Weights of a small transformer language model.
Training: a variant of SOAP for these matrices, 125M tokens, 5279 steps.
Each number is 128 + 24 x the weight over its row's rms, rounded and kept within 0 to 255. Layers, rows and columns count from 0. Numbers have three digits each. The size before them is the row's rms in percent of the matrix's.

# layer 2 MLP up, 640x160, rms 0.177, rows 166-209, columns 0-159
120:151184158157148149128129124125140128133171132117105137121125135119126124130154132135122128076120147148099148110111097125125076116158128128156121134114141106100103142137118110124177163156154140130128105100119119098115150176115113117088093089173153139128156117112140177109100095135074082172121070121123135130151117080162064129137152143161143126175083132122121118143196154124100110119118139157124143150145116122131169138148099143114163084099148110112136106142108123118130128119119131
096:151141116105141165120199121123138164141106117144180149173118121121153136117079148159129096156112161105163155111115124086160130136105109137130120136142130135099110104106154141099164146107163125118155135117124103124085104092162152100145139115122155098129139101125138131156119120092133137163085136130156101118129089161082119112100150119122153119145155125153165090156145094107125136146127133117100111146119139158196147145106184136126165115138122111175123147132110116192135136140122143
101:113132156084106133120121110114170125144092174130111105155121099164081127106161099122115180090161130131148144118187110101129127150127142112145088142170105092101039100125113143153163121120133158142094126147123197123117132127105125131116152104132133158137106114120130107168109137134103137181131125114087112127129132140102149099113100097164134163142161142144122107127133132099158111117115131094117147147162124122137128146148116118124149155118108159089110098132122135144083151165131108
097:101125122103118147178110189144162151132157102144129121146104128141135144112131120110126132128104118130135109102117108063121134133122132125169127174132155180126148157116104084094127060128091124142154131181113115108105108122145132126099108160144131153137125150185123145163160067101139091108156150150149175120101079122098111117146098130112147121137107127136129160115113129152148159148124152157087145109142168107154139140171119123145091131100118142107133149152149134116119133104092114
101:091127110170153111120089112145127167126099095156159124112107117173165110157119121127110110129107104130106131133091161156127149129119086173137147127137136127153129114107105122145150101124117128113138146067101142109112118128160134100138133144146144124112133143132141118119166106156153183143104116090122123138136150100175110108207125131125162094112117137153096151106155127128127175135118112150156118103127146144114115146155210099097103097143133102170163115115106092098126133166105121
089:121139127091116107176136160151117129136121152087112178122142144137151123106151091157114107137053101113142123102123147127120141100151105155111106133134089125143160142140122125158107189124164145195131119142171106156095174137116122113106146143115105128142156124143123148144127107128121124104082136086086135152134100082131107141123129089095089126120108135135108079099109148119096146118119133167113121109145123128160136114141131132142132110072155149130107104172123099091162171123114143
096:122170139162126107159140151113148140137119125128104085106147118124123088110089101150155188167112139115143145114107126118154136115134103131165150153151124093141123125141114129109151129055158136105143118119131157115149129163098130152098101141131176129134132150145066117124125111107128070112104153090124072112091120113124120141128131087117125185111107114121148082099164116156109127114112126138122121090141138140078103145130066126151120129102130138162128131193153120155120114136131123
102:115107143136123111117142119138159167140102129161101134135136139156117121151107142104098098130128117154155132140096134140169126138112130134109160114125110104142094113142135174160169156158143145147086147119139096124135155182113105116135122143109163162109105158089111096148151128120135123124123168122098113130123120154156076140123158129088186090117140148110116094123117142103140125052150136127175136109166127118113096112101109162188138129095081138148175153086164133130124135090123133
109:137130113092110118141131121157091156142130134136141152078089117152144105125148141129106134154165142140092127122153127107127146132137121112132112152102100117146118146143129129126152144104116107136148127099118130102098140146113141093134135147103103131124134113124100176108144095125158150098131171133102105143081110125142121148133128129136113137119125111127151046138153163088120097111179191091104149110143130131098126103078146103126133180149150129172119100147196130125157109122164208
096:103099124139130110135118161135108071102148152102086141154118139177088121155143157167125121130151105101134112119114151130113183141126158104172188110123141104108114123161081163172148164142121132110113111119124144140113076120096136130168169117134121137108107122102114166121122108145111140113119178096131139118112155139096110156138108102144081097127136124165126136113092107133161152125092098107139155154106136130119167138122163132092109119107111156130156119152083145126103146176151112
091:099122113158114149139150109152141115125108117113128204073117131118121135139121065136125149121203121107144103110128188141116142090111129142140099131137126139100098132080115140140144141109113108167133123153115139082104108134105139149137158140140127121156101107084160147156119146124124108111132122143135122121152118127140066140108128114087109133124110124123113138132130124153155130134158100178171123169146135105106087098086135153123112190102103131130111119136121132103125172094128186
110:114121132147144125137152158138119136153113174092132108120105141095103130068146113138133150129103115127112185118112156146099146143113148102117082094168108121120166100125139176133099160077092138127118133117125116105116126137156133109151101164115127144140064133095122094143148115174151115173106124171128137087125111163106089112132107166122145159068140113154134169153161120103135121107144139135095112116075118107136107141187131142112147143140106127144098133106110126149134122144110157
109:110073154096154076161144146145136173119128112114126125104119099085131135155065140103101141120139117140158093124155135131140178096143075150126124114107120140134098147124127110160134114129124143133148138084128126125116117125106127159109159181115118147134113136125091111065108101143146131089145185126140132157107147130086092104130104151097097139115128157101142146154112090154158159132123129114135135165158140111165158120141091153088127170166149108141120114142120136125181114122142123
098:115096152137146127153113146151123105182131110158135137136150119106170167114082121110119156158167122113096142119131100084120145145178102164148121108149142136139089160117107108141101128093141087141115132075122117139093126132143152119113110117080101123117125146154140114110117119133084143196090113097140146092092145110134146149114138150155145120122161126133151080123093149116124133111120162152073147111133109126181111104141140125132142186121113107130194123121094111125114098117116126
105:104140158101125166136147093171173149140149113129114140140120109154134132173160140156159101137160157139116102095139124137123142141157133086135110126110165145152118148083134188107129112159132159127143111127138138108097140134108120148129106137120155163130119178171126110113156120121155089144166181153132111180131123122111138133129080181094135100086146126132127109146122126088105107125131122116132116186152143111144126125115130067079095084137125161137094116123110131127123118102082117
097:104086125163119119117140104185095133128169107163109123146117113143099109126109145109113120072115151142127129140101153136115173145133133125136110140106117140114120088141100161137112151125123140123178106153087161152153154114181139169132137110103159164090101093056127145129114106112162093157117129122117122129081103136148139158119123094106144156135133126116136147125141151145120141130118170139172124143134129168158118109182136107079148093123132173122093135113150115124122126185143148
096:173130129128137125134076109126110078136110116151129108085102123136083144152070117128111157141152156088116122116143133128173133124129140111142101149144141080134135139068130160143142109083096140116111126122112168141134120095143177078110095131149122092113081153173129131120122104111090113082102151139144118081148168143112173155147157131116176117128118156127176109149152134150143100089161093147141140135145146122129152139113126097121150137112133128133112112130168133130137142159146096
103:168104096120140096099113134078131101163166096105122120138145096117094115145112140138141129153109143116144108145152074106124114181126131106113110148122128130135118151141168151089117175108101098129110119164141131105108131131168154140175132125087116120110113087112094120133146087148133160153110133070117154121130127152120091180136136150175137142165115106097104145133160112091094149107096082070120125129162132147125168170143129110117110128111144158140095130128149120122160154131116127
103:117129147151130138139137135141150105168117127123117124160126126158126129146134111151104121140132141151095111129138120112117116126130074133129141121112164104117141102110184135111130123118115126088122105142135162134107167125112127178105111095126139103183099134130087130184143134163094105143126125125145142162131156132121107132148176163130122165085155127120179129089143070147113126101117117090097124123092119158105105067161151151119156103091118104140168152141144059144072148152117137
092:119086148131089153159099111105105135114126094151104150142152126177124134137112158131153109109136097076111085137122162169098132170117108105138168104151121136104137149158105107117129121134116160087142112127118151160117131156125112104171134104130100162149125189159149100122121094080129122108118107148141111114089160155093091101107141110135113107155144127108081166166125098131148118135091148141138099133096138114112089179090108142074127146089148129127161120126128124137125119119123150
101:137101115118117101131127149097130143143116089174080093107114125155121134137123116124116094139160088139135121145151151124108176136086149182151130108101121115090166165119132144133117089158117174122150113126100121086111148113117189105171140156120149143124109162151116143105126107144147153125129145156178076145084096078106121106133100109116151160103113131100130104109088133138152128104138142097149125101166125158160096140090138141109130148166133112121132148108099146115171143142098134
098:142162125107130106118154101131094144149151116107081131143107115097130136142184120151136132143153093139129123115150140093129112109132127080107161136149175138107102063085093144133151132110123123109141139118135185091118118115113144129171136107130151116157129107102159090151121135161111123144125107163122122110099132102167137098159102109139124119102124136141143098164133144154134160190133114148098095139139139137104137086135096149160116153135167100122091131147175064112094156149104142
101:150129127106164104093106109141111143159130138118101128101099096152128103154120122127186112157148146150178172114120154186101084105146122165124081135086133139109118127111110101140134142119168150153151132099187124145138144086077146124093089154139133160081132109111131096151189125142132120137102137121096094124117122130096112111120123101124111125147097134137114135129149095124126125134123119146146165153114142101133153157158110163087132164138116142144117134134129106086176108126168158
091:126097139134101100148147159090161112124156152113111119128092144135120163149156107166137119178149132123136125126109114112134071127153104123103159111125116101123151136134138148117099150130132127155147097092122145143107110123152114168141114129124158131095102147143120113126062187172122157075129124143112149178126125126145108140138154137132124090104106090119157137099125162142131166093114136089123106130116119150136149205097113169135083126158128132075126119170097096126155119141155117
094:136147114112097139114055145140126092102120132123108119126123149144168124136151125087077096152158134105105142124134162151143146135117146155129137105129110136098111146150124149127102150134113121124129123087129106176144106108103172115145179118150139155149102110097176130129090104125135178166133117156143140110116107155170123161093161114111099129154113177145153136134139146102113163144097163129127146176140122108130109079132105077130124091057142116156141118135110123130096125157153134
110:072120095113170148136058138142164163126127116158113114141127137110148143081172152118151100141118103150107145140106162098105145116143145132108137121079109123122123116114078152110182123097129147110099160118123160125119090137168134123107143132136108112152165101103133111119120130140124160170105070155132104130137126127118132092134136146156184166147106130094120159150175161104115119123087174092139154137124152133099158116149112143155142128133091112135107114150103114124097123159145123
099:115161154137118120137132110160073099151168129120103145171127134130147153117149090153144131151131116109158120129145154152123076093129125084126163132138151179115100169121161139116127163091136107085131157107133142172123128111120109152089174108139156120147137101139143093133121104182155160142076124117105125159124113138128185116089156125063133150123104104149095116120095123119104181130140129137129129125118145137132107159137135131098117135139105132112113107145135175074133134156106151
099:151110123110128088131146139128115127146128105140079155188119108111164124146113191094110151117142134122113100123136130093117135107097078120166116107126132169164150157130140117111140142130121098114149143165115130141112103148139127173082139162099159164164098128145124114148137157142152179118072146132098123164139095160095118131115115150097152108149082142113127153069128138119120162146138123121125154138160121178147112131124139100127120106166155129146146130095151128143127090157073113
107:109125128098168082124114137135180147142118172080091154118121118110127131098100150137151134111184114150161136099104139106066129095137123091082120105127122125121108119122140107159165112103137148117138139096115184165106141151112105108083098155102118127104125133121128155154085140163130102133151128168107166127099117144106138143150120139103192120164138128089105141140109132105121162134110123122142125128124111174175133112125124128091160102122158117155150098089126123160132109148161127
098:190115129118157111137154132146084134089110118145115122069114130138122126168150086119135099116116111144136124137111163149142117162170173143099133124106096122128112142127136138143121110119124141105165109101108146125118144102165136169077113135099153133071131108156109146132096113100103174102138137138153121132119131113108137152133121083114127157114101130165138095110137113191099116156154083104129143104124112145130127140094141144105117146157150105141110105104161152081098116158052124
093:149105116092117142083141141136160134141119192146122125155099116095162101100102142134207115114116159125137117123126094093098118149116173140103149138106136119161145114123100147066103143119151143151100108171133112126097121110155133135125172145144112118123099120130121091136134144117138194151070143094176131139133136089143156124173111164116105126114129180186157132120135117114112123101162106096130124147129116112117100121150116141113129110117136117165143144148138083125110104134126130
087:079132164113104134125177101132110110118100146100151118096122160101152135121166093130086087139121157113122138109136087152110101137148134144151118132111133111170110145169154124144095164161114132157114117164100159168147118142148127143112143090129100149121088151118147090135160060158108159133148136131162138158160147066134158149133072087121125100116164113115119106148167121122149136126126119142106088137147138131138129155154130141135109135136105102096143150136153108128165119152079140
090:096145160099149175139144136162128098121129135106107117112122153120135148129129090127131124151141161148143117163123110132099159102132129129080158143148115143147123146117143163135180136142125086140133156135154114161152156148117154130139144123147114131148089132138079137106129123126099125078109118116139137133107138154131085131148120154145147141124110149100135144123129152124061122108160106088073138181109160155130116118087110144165171109073135066111170115162133141148091121158147179
095:119101106147183139130145125144167120111115149162140126138117124120090147148131085158168136160149147103133119085098096137151141148095161140084142171175149132155119098133131133124135098132113123128160126128153103107135148127129082109119097132103152151169152172166105106129146131146173103101128111152127144130100127145113085167103081104114148129130131091122129146143130141124146124126140098172100176117089156172136103136143141130106123179139095085137088120113143095179146120153143129
104:141152090150140098141155118138106120105130106074104140086114126171157105139134123127153115116131164117121106131080101148173128117198101142108108123136105133108119131137161112091118132122080103105185106132126166157118142143136097162114143124151141145084110132163141143095114151136136105105138118148066121108122149145083092104109164117162146092150117150112140132093122108116120151116160133132091139129110113134164162165120135167128102158105165120166110098121158127153142173129120118
082:162141122130142148117128119124178140142103070123172128120113131135131088098140123091141138150106127147162154142080191097127115150093154098150134077156136116093116119129139084128133124138121109121147140127119152137116108110149122154112121131100134101166045119127171123135125130115156149119083128103108116101118101128157133126188110182167169141144098152132138119094123151139112094097141161125128119121140107108112108106121107113179104143121159135113143170120124105153111128170162130
110:184089129138141188149119150137143106132118156125111065097105162160156135149087127100114154119133158152124112131133146126140152091157131141142113111141120125120092121111118109126114122096107141086124151139091152135109126140126103153092132117133143156139104170121077102126157121082136170166147128173107149121078102127135139106131118108087128143071114152202137118130144140116119122081120146142086150102110155102099151123151125173130106116134122121131106138158162112123146122099154106
107:136159126130143139169133166173154154072149115175173095130104086149105116128091096155146094144136114130130157120130156086110150142094158200169172150131096166171140104126132116161114129130141123148112106113120141121141160134099088114130140116125156169164077146113130088152117135148131159106123122124146167155131140112121116125095132128120144117155135140120156126130133124142078127123135154100096147116109104153111131146109128105127088126109117115147171114140163097141160084087136120
097:134113155144141091107160094147119109124114125088082120121099151132107115126138091149095089164144117153119095097147128107126139128147123100154145118159149175126159114131140140131144096157168108135155162137121106107157137110116152091119185087105088136115155101115115145135138117131134134120133116072147152097136112101118173126104215138096155139119130132148112130155123093146141077109143103106102121128142154157115128148126112128124122094131158098178135096126105124140092123135086179
099:137109103150136077148136108114096143124132124126163113121130121112103130136149137155144082109147138099186142140138120133137078163118114148162150160138157149154107140127154144102116118110125163154091110126134084142111093125088139156125163117088144145128158118085148108119146116091123108130127098107148125158110136138114150140153116118128130081166116112157117098161136112093159162143120122156141134072137108131141087172093118156103144111146107082150105103133114185189169140101161131
106:124132120124104099114075089145163185128134141150127135117137139120151132099177095096105150117072094151144120120145131117118121119134152108124081120111158137129117133177086045133146133129104137136115117121139149135115108119152159141109170124141099117138138120078119125116107083127131094147134152156113138130123101078128166133151107135128140142141110118112093122127139112119176112154111122153153128158135073158106135159156112107150150180097124130124104183107160110078127144108116142
086:106120179122130154166125125147111182131113161111163172076165115139114140118112148150083122128081135160118136086167132136170126103134105119091098171137095124125129122118144122109148120144105115144113172128068125175106117105156105150115074119146149120116152147174113117113125151126128121118113157143172122147113133125113143115159147112124137178125103135110131130093112147070118142130121123165130114160133106158154166104117135119103136124102143107104104184098100127138127157120171107
101:106119080127144147138116172135129120140123127138105136137079114092105083099125127140120145110127112099113166125112127121091122180123130148095138113110091133134135122113151110118136122151129155115114153116101108070095114156177098110109106112133119148070139156140118159145126142124158104099166135137128117178116126158148131140140161108099117119127143114126180140086142142150060146110142119172133137140164119125116159139093130100096085126098169153146142143128140187114196142119107115
095:116130127143132155141109121136106160128095107150130116139120071121119128127142134133075129147113159095090137136120161116107090115151061096132161116067154132125159102136129116137106136103177145101139158111108166158164136154116096128149109124101109144108138149159131135125134100145125107142154080164152108155111102097109125095161091122148148110148102143107139157121154126152140122122121156167145131128132131118117097117136108161102111111147168131179162186126124144067149175133096112
# layer 2 MLP down (transposed), 640x160, rms 0.164, rows 166-209, columns 0-159
110:097144101088117096122086097180101117138108105090112127154122150129133092119120114103118134095167122139112120129157136155140149161139119115084117086116146146126128133096134142114124093137119131125135114140110165157149124110163155096098127132112125147078144160151124132136151153183103111121115128139112140127129122074140154126148102128156117176179122120104102132091145191174159098119148127104111161114153064099100140105087087157132125120134078128154136113115142130138132145145151089
090:107149119144152185148126139105114140147099147151115129107113132133102131090088139140095150077147135146125136143123137167122126165146079154131090113123098094127135085129159116118103077124156099146134127123173174120108127109119161133079129083067158091111136091145146167160149135141116112107120115088129110100123114097119133164129144118140129128121153124112128111123138140147155069134146106099110107152144126149118115146116173116201129085145133127143152152124116140137168163103106139
105:103114124168147166151120149102086136139101113130145134123134073153133160154132079148105114090163128126110133118138172136143103091099115137119143133129091145137075109103145118125133130126151140132143112126117176085135101121136147132137146172170108120153101092137138120153117100130091156140131147126128123095116193124149118130147130156116080106177094131101120124121153108134098076111122114140141125062180123153169139064108115111144140161125147116110125137116115134116173107127142100
092:103121138099155161109229143126142111105133123135131129142106173118114112174176117117205152159131174159119150123135107105114127117122114156126122111122126115132152137133137152158133108113102124132120130099163145117160167156087119087138111102125125148127108160135157156136139156130147155125116144081143112147143135128100122137122117128096121155092144133122116104156173139151143128172106112146165152110092124126091108096109114100164170101120111176124134134125115138149134147116076160
108:160183143127095106069130174161116093161138130172128134128144133119155157101130181142150154103164107124130158130146167103129173090158140131148105125124180129104095104134119098102137128156169107118135128131148132122137139109143129168120170111130087120126130099120091133109115166101186090115181096131129136112130165147135159141126156123117077117091112117142134108108103140135149110095139137099104137133151129112154168103126086146143131119121114132135116173140095111113138103136166138
099:140113126162127116126125106153104117126097181143132124133086123079091109127112097116128196104119124146104148169164123124098087109159143142139115100145166091103111141095137154123131125106154162093139131074137139132162138105096149128125084109116115115105139150119136138147130152140101095109117132136104137101136173123128111136127111136144131099134119115146110190130165168132133126147120137132173198144154130104107168117152126107116123102093068121166096143109099142108103113110143085
103:111162117085109114141143145132106179141133075147134091112167133091127129078101146156131136150110164115151168138086088137130132113123096135128072120118122099153136093171096134093132139127133102125129090140153129124159113122143113104134131178064134102156138142115091139119139109111157087154096109135104101102157169136111110108140118165109164102132136126106087140122154138116102093074138138095124081150133101120132097163123098146137125163128165118121142122097136129113148144136104132
100:153131170118112092116112137117104154122125152178121113098124156116105140163113142113092099133119116120091138118169147096130119109110161109118139110168131139153140149121109124095107111071177112066114130139165143132110112136168146080099132145111134078140107130123144108110165150174115123134131095120117092115133139108119140140133108114114125126139155119122130096120145153083102106147129157130083129157102124120140163112143101138097180149161128092110124174168132116169156105105156066
102:116129116134118130154146128167069126121132167168129198139124139129163146141112137154153186122145114127074123130071105111166155160133110141114070143101157115145075159155134109103130140120119141105115095076096156129148136163099168112135125158126114141095176152134111134099167114127104140126120153107136142127130100121126154141146132106157129139090145113117121120094125166169102106133140152133111150112125094151130102124128129102165099146135142136119143129153142140101157120083166166
090:155115113116136105156107154125121134070106112129139135143146135149152132148124139122144150149142157109100087129144131137167145113130119100137116073113131113112133133136127111143190138132131076128159137141134101116172138151152128087132124091119139105079115138093164127093092116159120104134145099153114175163174143123156139111152134111138130154129131075075133156151131118144100119177143103140169137115105187078094162142122085149180127114120131128110120154147146135130094109153108153
093:107158125099092123095108177103131114133129142130134128156136113108137097144172184120126153140110117144080125119132155169138162173141105147131107167154102094127123132127103154162136175137145108107097152107080107094137087122127146171085136116168116133130122122155098136125068127120104106156129105121122162176142125145120118092130139125151122160118120122139151170099116070141136130133147125128152114143136097096138139156093114152116067152142156111108142154127140137140140122151089075
104:082123145091151111112068124134128127134123116099072096162130112141104119115106067105120146127158087129106117155092160114152108095080160119184119163159148152057171108105108128159153138106110166145119124065113143138119142162143121127167113100144103123125138126111135180140104110161144123131116138145139088135171131139115149122117149106139110119083153144123123092105119156129128140161138120126151139127106131115098152126126105106076123118139128107107119108166105116152132144139127135
102:148141113150075143133137144125132127121145073092119142100135140099137135172135127132174138195152145154105140104059114161132119114155184138130176129150152108149108110166134148112123148106127132159135101112089147117147143090073115123068131145116119133125115115154135121137145118121122150118111079141135095119163163133127117135138117116152146139119139101174100136114143120133162119115119157119145145123125118118140119127176141117168137114150102091143170095095166129155130146056140118
100:117096121135159100113121122130144131106101110118121164147114075153177141106135135146148107142167183134119109156144064130119137110081124128122148153105129110171177122178127132135116171130166132096146105128141119174103165094150132153180112126165077124130138132159127129119147110092146113109074100118167120097143148096121111111151155129115101142083130156139170121149133087150124130131117107133123063113123183113131141111117163096124142100137128130124131118136154124127153122126139119
107:134160111134118117164126151148101101106141161179130116151071119138152099189095134160137136127127138129158107127171066082125107121081123148129069111160100144146145132135097105108109137088126120113124120079130150123111114115143130141136162114140153164124144153144113152129122124131147181157111112160152159175107114106109118130141115132153127114098143143187139174135098131131070092137124159139103116106100183148144131142140113145079137118112130119125132109145099104124140123119147117
084:139182161115121134153164161096135117082101105100115131125150158111157107158158132156132118151132153153148131125134164124128102161089126113111149082174161119164132128115165144112128121103151133094106110131137147158141111100103131148148115115157158102097092162166124138147140186138128144114127118117105123135144112135060156131164132120162131103125117087146170157132147115150151168138145089133151069127125173105110143116124106129103138137157161071154139128139143135113148166118148113
100:157139104079146112128089128147086124135157125118121139133095155160108149115129130100152116129130125139131146164115137150138166102107094151109116081154097075144171168110106147160142142099122109132145123153151109134173125155166148107158094128153199118144121139119134100102079118111134097117123088144104123108110139129128114165088156164133166152141146131128163130116087144135133143148103135162132163158111150127128092144126134184081099148126141118124142117099076147087119145134110141
090:122095144133128122166105123137084092116157106130095113132134150142139100096116137126090098118129121150160115137112174135131119157136154080116108134130077107160124114151108117159161134149106153105108166135138142119116132069133150126133103159094145106182180138149179132190128142111116127144120070154116118145164118128117115054128136103084154136151138104090139140120126129117108126154167136184122137148107157095130121100133120092145129125148160133150133107123116151142151133097152145
107:138134098093145105116192133152173135116096152132133108106116161158131145164111142123125109145108153132116111109123118142089139147123089105111144118125168108130145152148133135112143162136113099108150154149123139138108119150105153164116132113100167118121125106173095131138118101076157113131122137138141155126131122145130107102104106076113119105136105161128133121098162105083114134128104117143147122171139153132100146187171142084079154100082135154191173135122112084128115119153081106
093:150156130085098137133088130098117125141070133130153162140137135104126079154123123144118132091162140129144132097119150132114139081110140124119135127131138099118116077091090097126089117137070151140123126143176166109112168133115107161115149124118123095098131186059106122109157111131157146128169113100102115136158123136136156161153164122126139157173106145158125115136128120129119096104133074122151118085127136117129142088112127128151130131126081089128096133140109139171117129087127133
101:094173131131171125129141100064154140148141096112122132101128123122148117092137138131110141118114083132142071140138099135096135172124159135146115146105141097123152124177124132098164134170096157136154128140107136085150124160137130132121109128155130115165122151116157111107118155128136129144122167154117128119143113141074126124145137091148163131115096135097175118135149111126104086136115074142134108140109091155089142063142142112120097164083152107131175131158132138089152171127128115
096:138110081087123099128119146093113166102123128087163152095116148177137106140123130130129166116090120099132103126130141156148113114089113175087136106079155156127098121130151103151153154136135133121149119143168113102147123163115088111109097158101147112117100139132067151152135116136112108141141108144149164092160086139081142136116118116108108158096112143090128114152150089142122125159132139122145115158180134139118114122128156117152138149163116105163128164145080111079093111111118131
100:115155132156138133113143071127128130164166113109133168109120156176155152130109115131096156139099133141123148122168105117104144120161138140150178107173131167139109130151114104131145168106112133143106152116105139151133113085128101122117114083123119116124118101158057157144104136155149129128136137138141146148124162109110095114085113131123116133114161118149098084127102117119132137150117125128108148120105117122148151086136151107142117121107129130094164103149177084169110113028150130
088:106092155146095130127145096084123121103107116135150132134094159166133142120138152100114155123150134164126127089099131107171132117108120135096089136122118159146144114115104177101143117155159147097134093134097169126130141068156095153129127136163132079102106129111153122145124105098105093168167101158177109128116121118124126145157135096093112117189148130116180140098108079159158113110115159140111166121138123119114126122127113120149098137147145133136151106160129120183127095127141164
087:114092120152145151126158128175166161182099182114150105122174108164179112101125109125119153134093162122113112162082126142109108125120140139123139066140094065157129097110133113117103090149100107151108132152127099125113109125064110133134126091156120103175116113123147105137163145111121143141157091147147147116153101169116142133116117105079151141110111138092148104119176089158131136126120126137137073110142116121139126119121125132139110141160141136112127141129125139129149154153094132
104:088155148103129111136081145099158136135116126143125129138121164102144115115110128102134129123108143146129153120188127103134136113133208097134154132096102143135134123091079146143165104107104122108079135135079144099107102107079161119128098097129153104120146110089144119161095131157113142140121141161156099135154155130130162112152139117164101166100084169101128113106107163118152103163107142133136138151183128112102122117110124124125138152121155124145173089154124120113119083126130096
106:148120103144130148140113126139149109128113126135089133131114170138117154124148128125152150091170105155135131121126118106124110112148151165143125098152124176101106149107134139121084114128121138162147091144129099104110139113135117158133135129092108143171159148155151099106064111102165169191053139154145151080119161143095085124144124091119155153126167139119125136145121163115119159123102142103079152142118123130112144117130138108147106089170102127144165103106126156146147141085159101
101:124127114141115160099176133144096092145201114122112134117143121108127149138100096127141130110102103148120120133113101128112124119113197160125161095178130131134127105135130138141118137140116117127103120092138169105154131128115100132123148078092121146121143093126117153114115052140151097142139115129164115140179101126093140116133099103119126097101151083123102087125107164132179108096129124137122101109110119155088127130112157183103122118187131115158131150111133128094130113078118138
103:136116138163151146120121151153151127129161115122126101114157141102144144150115171118149066118126147141145115111139116157151129104131140165116086156131096115097101125083104140167129101112151119117112130152139134071139061170101124082119148152132120129124088152125086167172113128167119042132122134110111128099145122134110138137144100115130132128117105115123163118127118141125156129106105129135159133130118104127179142135113103104108101126144148178079135175141129173105126112162112164
094:145135134110142114146132135078159115119114101168127105161115152125109078098102133110139162141109156116161067110114136106140161142090124135145133144105130158108127099075167162100153126107094085120098108136137147138091111082167173145143108073118155077094154102109116105171099127119122125122113139152129105063127112175123104134121133124112111131100111108137147148080143101112137129137102128160148120153106180106092138133132148131111130099141126112138118095106138133129111108105147118
096:116104161148137107142155140150105109130119139106172130124131121153116128148154093159149137116164102103131137126132124157141109140146136149161100155129092141125063130115085156139111113138151130143124123097151089133101135191130084105149142136152116110158096125107114082115127114168146127114123133125160059154138111123126115121182127112104152100133105133134094152137139063120129132119080128141108125140123153112164146159165095168143088157147132103104134143141130136119140111146212115
095:101170137101123143084124129129149160135101142149137071091171098077119084141144145127156119119094121148169155114143138138154151165138145129145146139153137133122137119124135100144163167147133129179134135187103166127092132156117149121126134082138143106095121138109087101165119102158148124121147135109133146131130133133125139141120102128119168126155131140101131133104114165110158126147104107121158200163158138135158140143150090109101127136108141134086109104139099128149170117179074136
105:136106133115127158157109131162081115150128168114121129131103097142108101156132150088135138117146131134109131128120130117139140133129107163114100155131100177129110155127110147108127163196154116120118126122177117117145138135112111131115152151154103150112102121117147145115196129108114149135150080131135091194094115093108115150136118165140119173140123150130105052110158130158090173153129090121101111165131171103151140149127132179099159158142116128132111144097152125129102116112145109
095:105111159148168108131171106120134109115151098138142125122162125144120137075134115098119144155163128105098182125086193128110125147134122125150121099115125123111162133118109129121128098160134132149123113158136167136131143132136150161155130149113171152115142134120081116112153096139141117139124130117144103133147071151188166070142139157143084111128169154099118118125123129164110134146115169137165128177093159121128128132079136114113152133134121120144101123133137187155127098188141110
113:112120135156153147107132102156190105103127145125155127128169138160099129160157124113110120127152122129131143130114134164154123162134079114123171141059117125158176130132123125151128106125153133123129140134143158141155145134144141098168185131157134144171136120119183164108094162108150129141143139149113105151119164106120088099122187111142144153169138119117114108096134153103130171128120123143091118120143150122127157108109119098103088074096138107104091118106134136093152111176143135
096:141127093120129176140116110141116113133113121176121128095115147114158149158140102080138119139162108082126096113100160139112174099135108120141149153122142177126097136120133151128115139119127136155113117144142117101171114101163114155085172096129135142116151137129117174085125135155122118142160129076113096135104136122139128130112089097136137174137115112110117119105147173142178131118088145107117110136130145181153126109090114140108094198133149108144098109152131184110124085151132161
100:146155107134122133133115147077132112105149118098147109098112172114138118085104158129086153079134191120087100147164112168111138094159104150142103151136175131140076065125096138135114116153117144097129120142155120104136129083110108181101128140104108135157121147101088135135123120124106150119133153133087126148089093144104122116150120113145138069129110126145164135129146109107121118106133120107104132128114126109113132086116153148108095128135085123102162109077121148137148156099152109
111:138174145151141136166116141089147185129142100069148138168121147139140074156126180150138101138120184168155139114098129141105152121101142128102088094118109152106086160143105147117102125131138150116073123134131121091138123122135129109136119157137137148162128111134086130088172115109162112103164123104091102091140091120108132118133138143145164152122101168164142135114151114124142150120114120139147100103095148083151155138143136140087125107111145133137104106093163128121104121117129089
096:186106182106132163110142106110145144133214098155139129146158110120133102188131130107156114120120151104123110127107139136153106140147149071101126149127121102116147141134122114143152128151138136175140129107120103114157126145118193113112162131133173178129077139100128106138111144127114137122091097114141130093115099159116095122163186144127105118125138122113129111178116069160138143143166149129129114144141152153118131099137117139108132119119160105123104107123106127175103127106127149
103:126096150085186112110109134105119119126121180157147112131129138142180130128120115140147114104144114105117115115140140124125132119142085121122105128161088076090106093099121104192122185113129145111128139108106101171129098123104137152099146151088133158174115115129118146114167118127162117103131098098144125130110146133131164167169106155124090089142095085121129122141112110130127112143157188106106113163163140117091108148177133154125115145148130126109090109122127154127172148142132137
103:109090131121160130133160073198135156108136135145141126145144113156163126113158155142120100098103106145117156115098132110101091137179144132132181116128151137147146211142116156148112144104083096104109149179141120076134122116113131107183123168129139141113148143143099083121114116125085106116129129164143154105135146116146183147104116132131163114100184140133110116125107116136134146137093137146136141154124095134136117125124101154142115143125104124109102133102117114103129136141081103
092:094087141122182136154128146183103120132117118127107133105152125147111109107140116089144124137115137147114155165115116133121169147095117131109165113132151107151150164093147094111168108109145114103137123120131130175139098138120123160137131156128175130154148110151170122110134150097116130140128128158086145124137097107091138160168196161108126115137130123136130114099151105121146136130167129109094092133134112158142128102151135086137113078081099088130183121132103127136098162141117192
100:145096111173090141166149114140119102114130100097133136179169101076138110128152131111146088140120120106179101082165144144126122110126169119104159144133168146144152196134126124123118118132136120131136127150161158101116145116133127135161123132153143131106112119191102123129113098097119136085143116095115115087109109106097086140092140129132097134136155111101155105140134123134161124149106129132135140109160189114147147153123168092178120160147116141114132194120106126134141131109133146
095:098158145124106146146144141123133122151169116105100138175112180121091123111140130152133131100156159129132092149130089131104093150178102135157157132144138108128123110136132135129140114135110130134128123126108099105149147146094124122140117100170109101100105109141103144113081152108140094140140116128155119141129127154133179128123089130140146115105107055123173159096141112100154095130098161092173133140144093076128126074106113108189124098121102128152111162140096114069122134118122123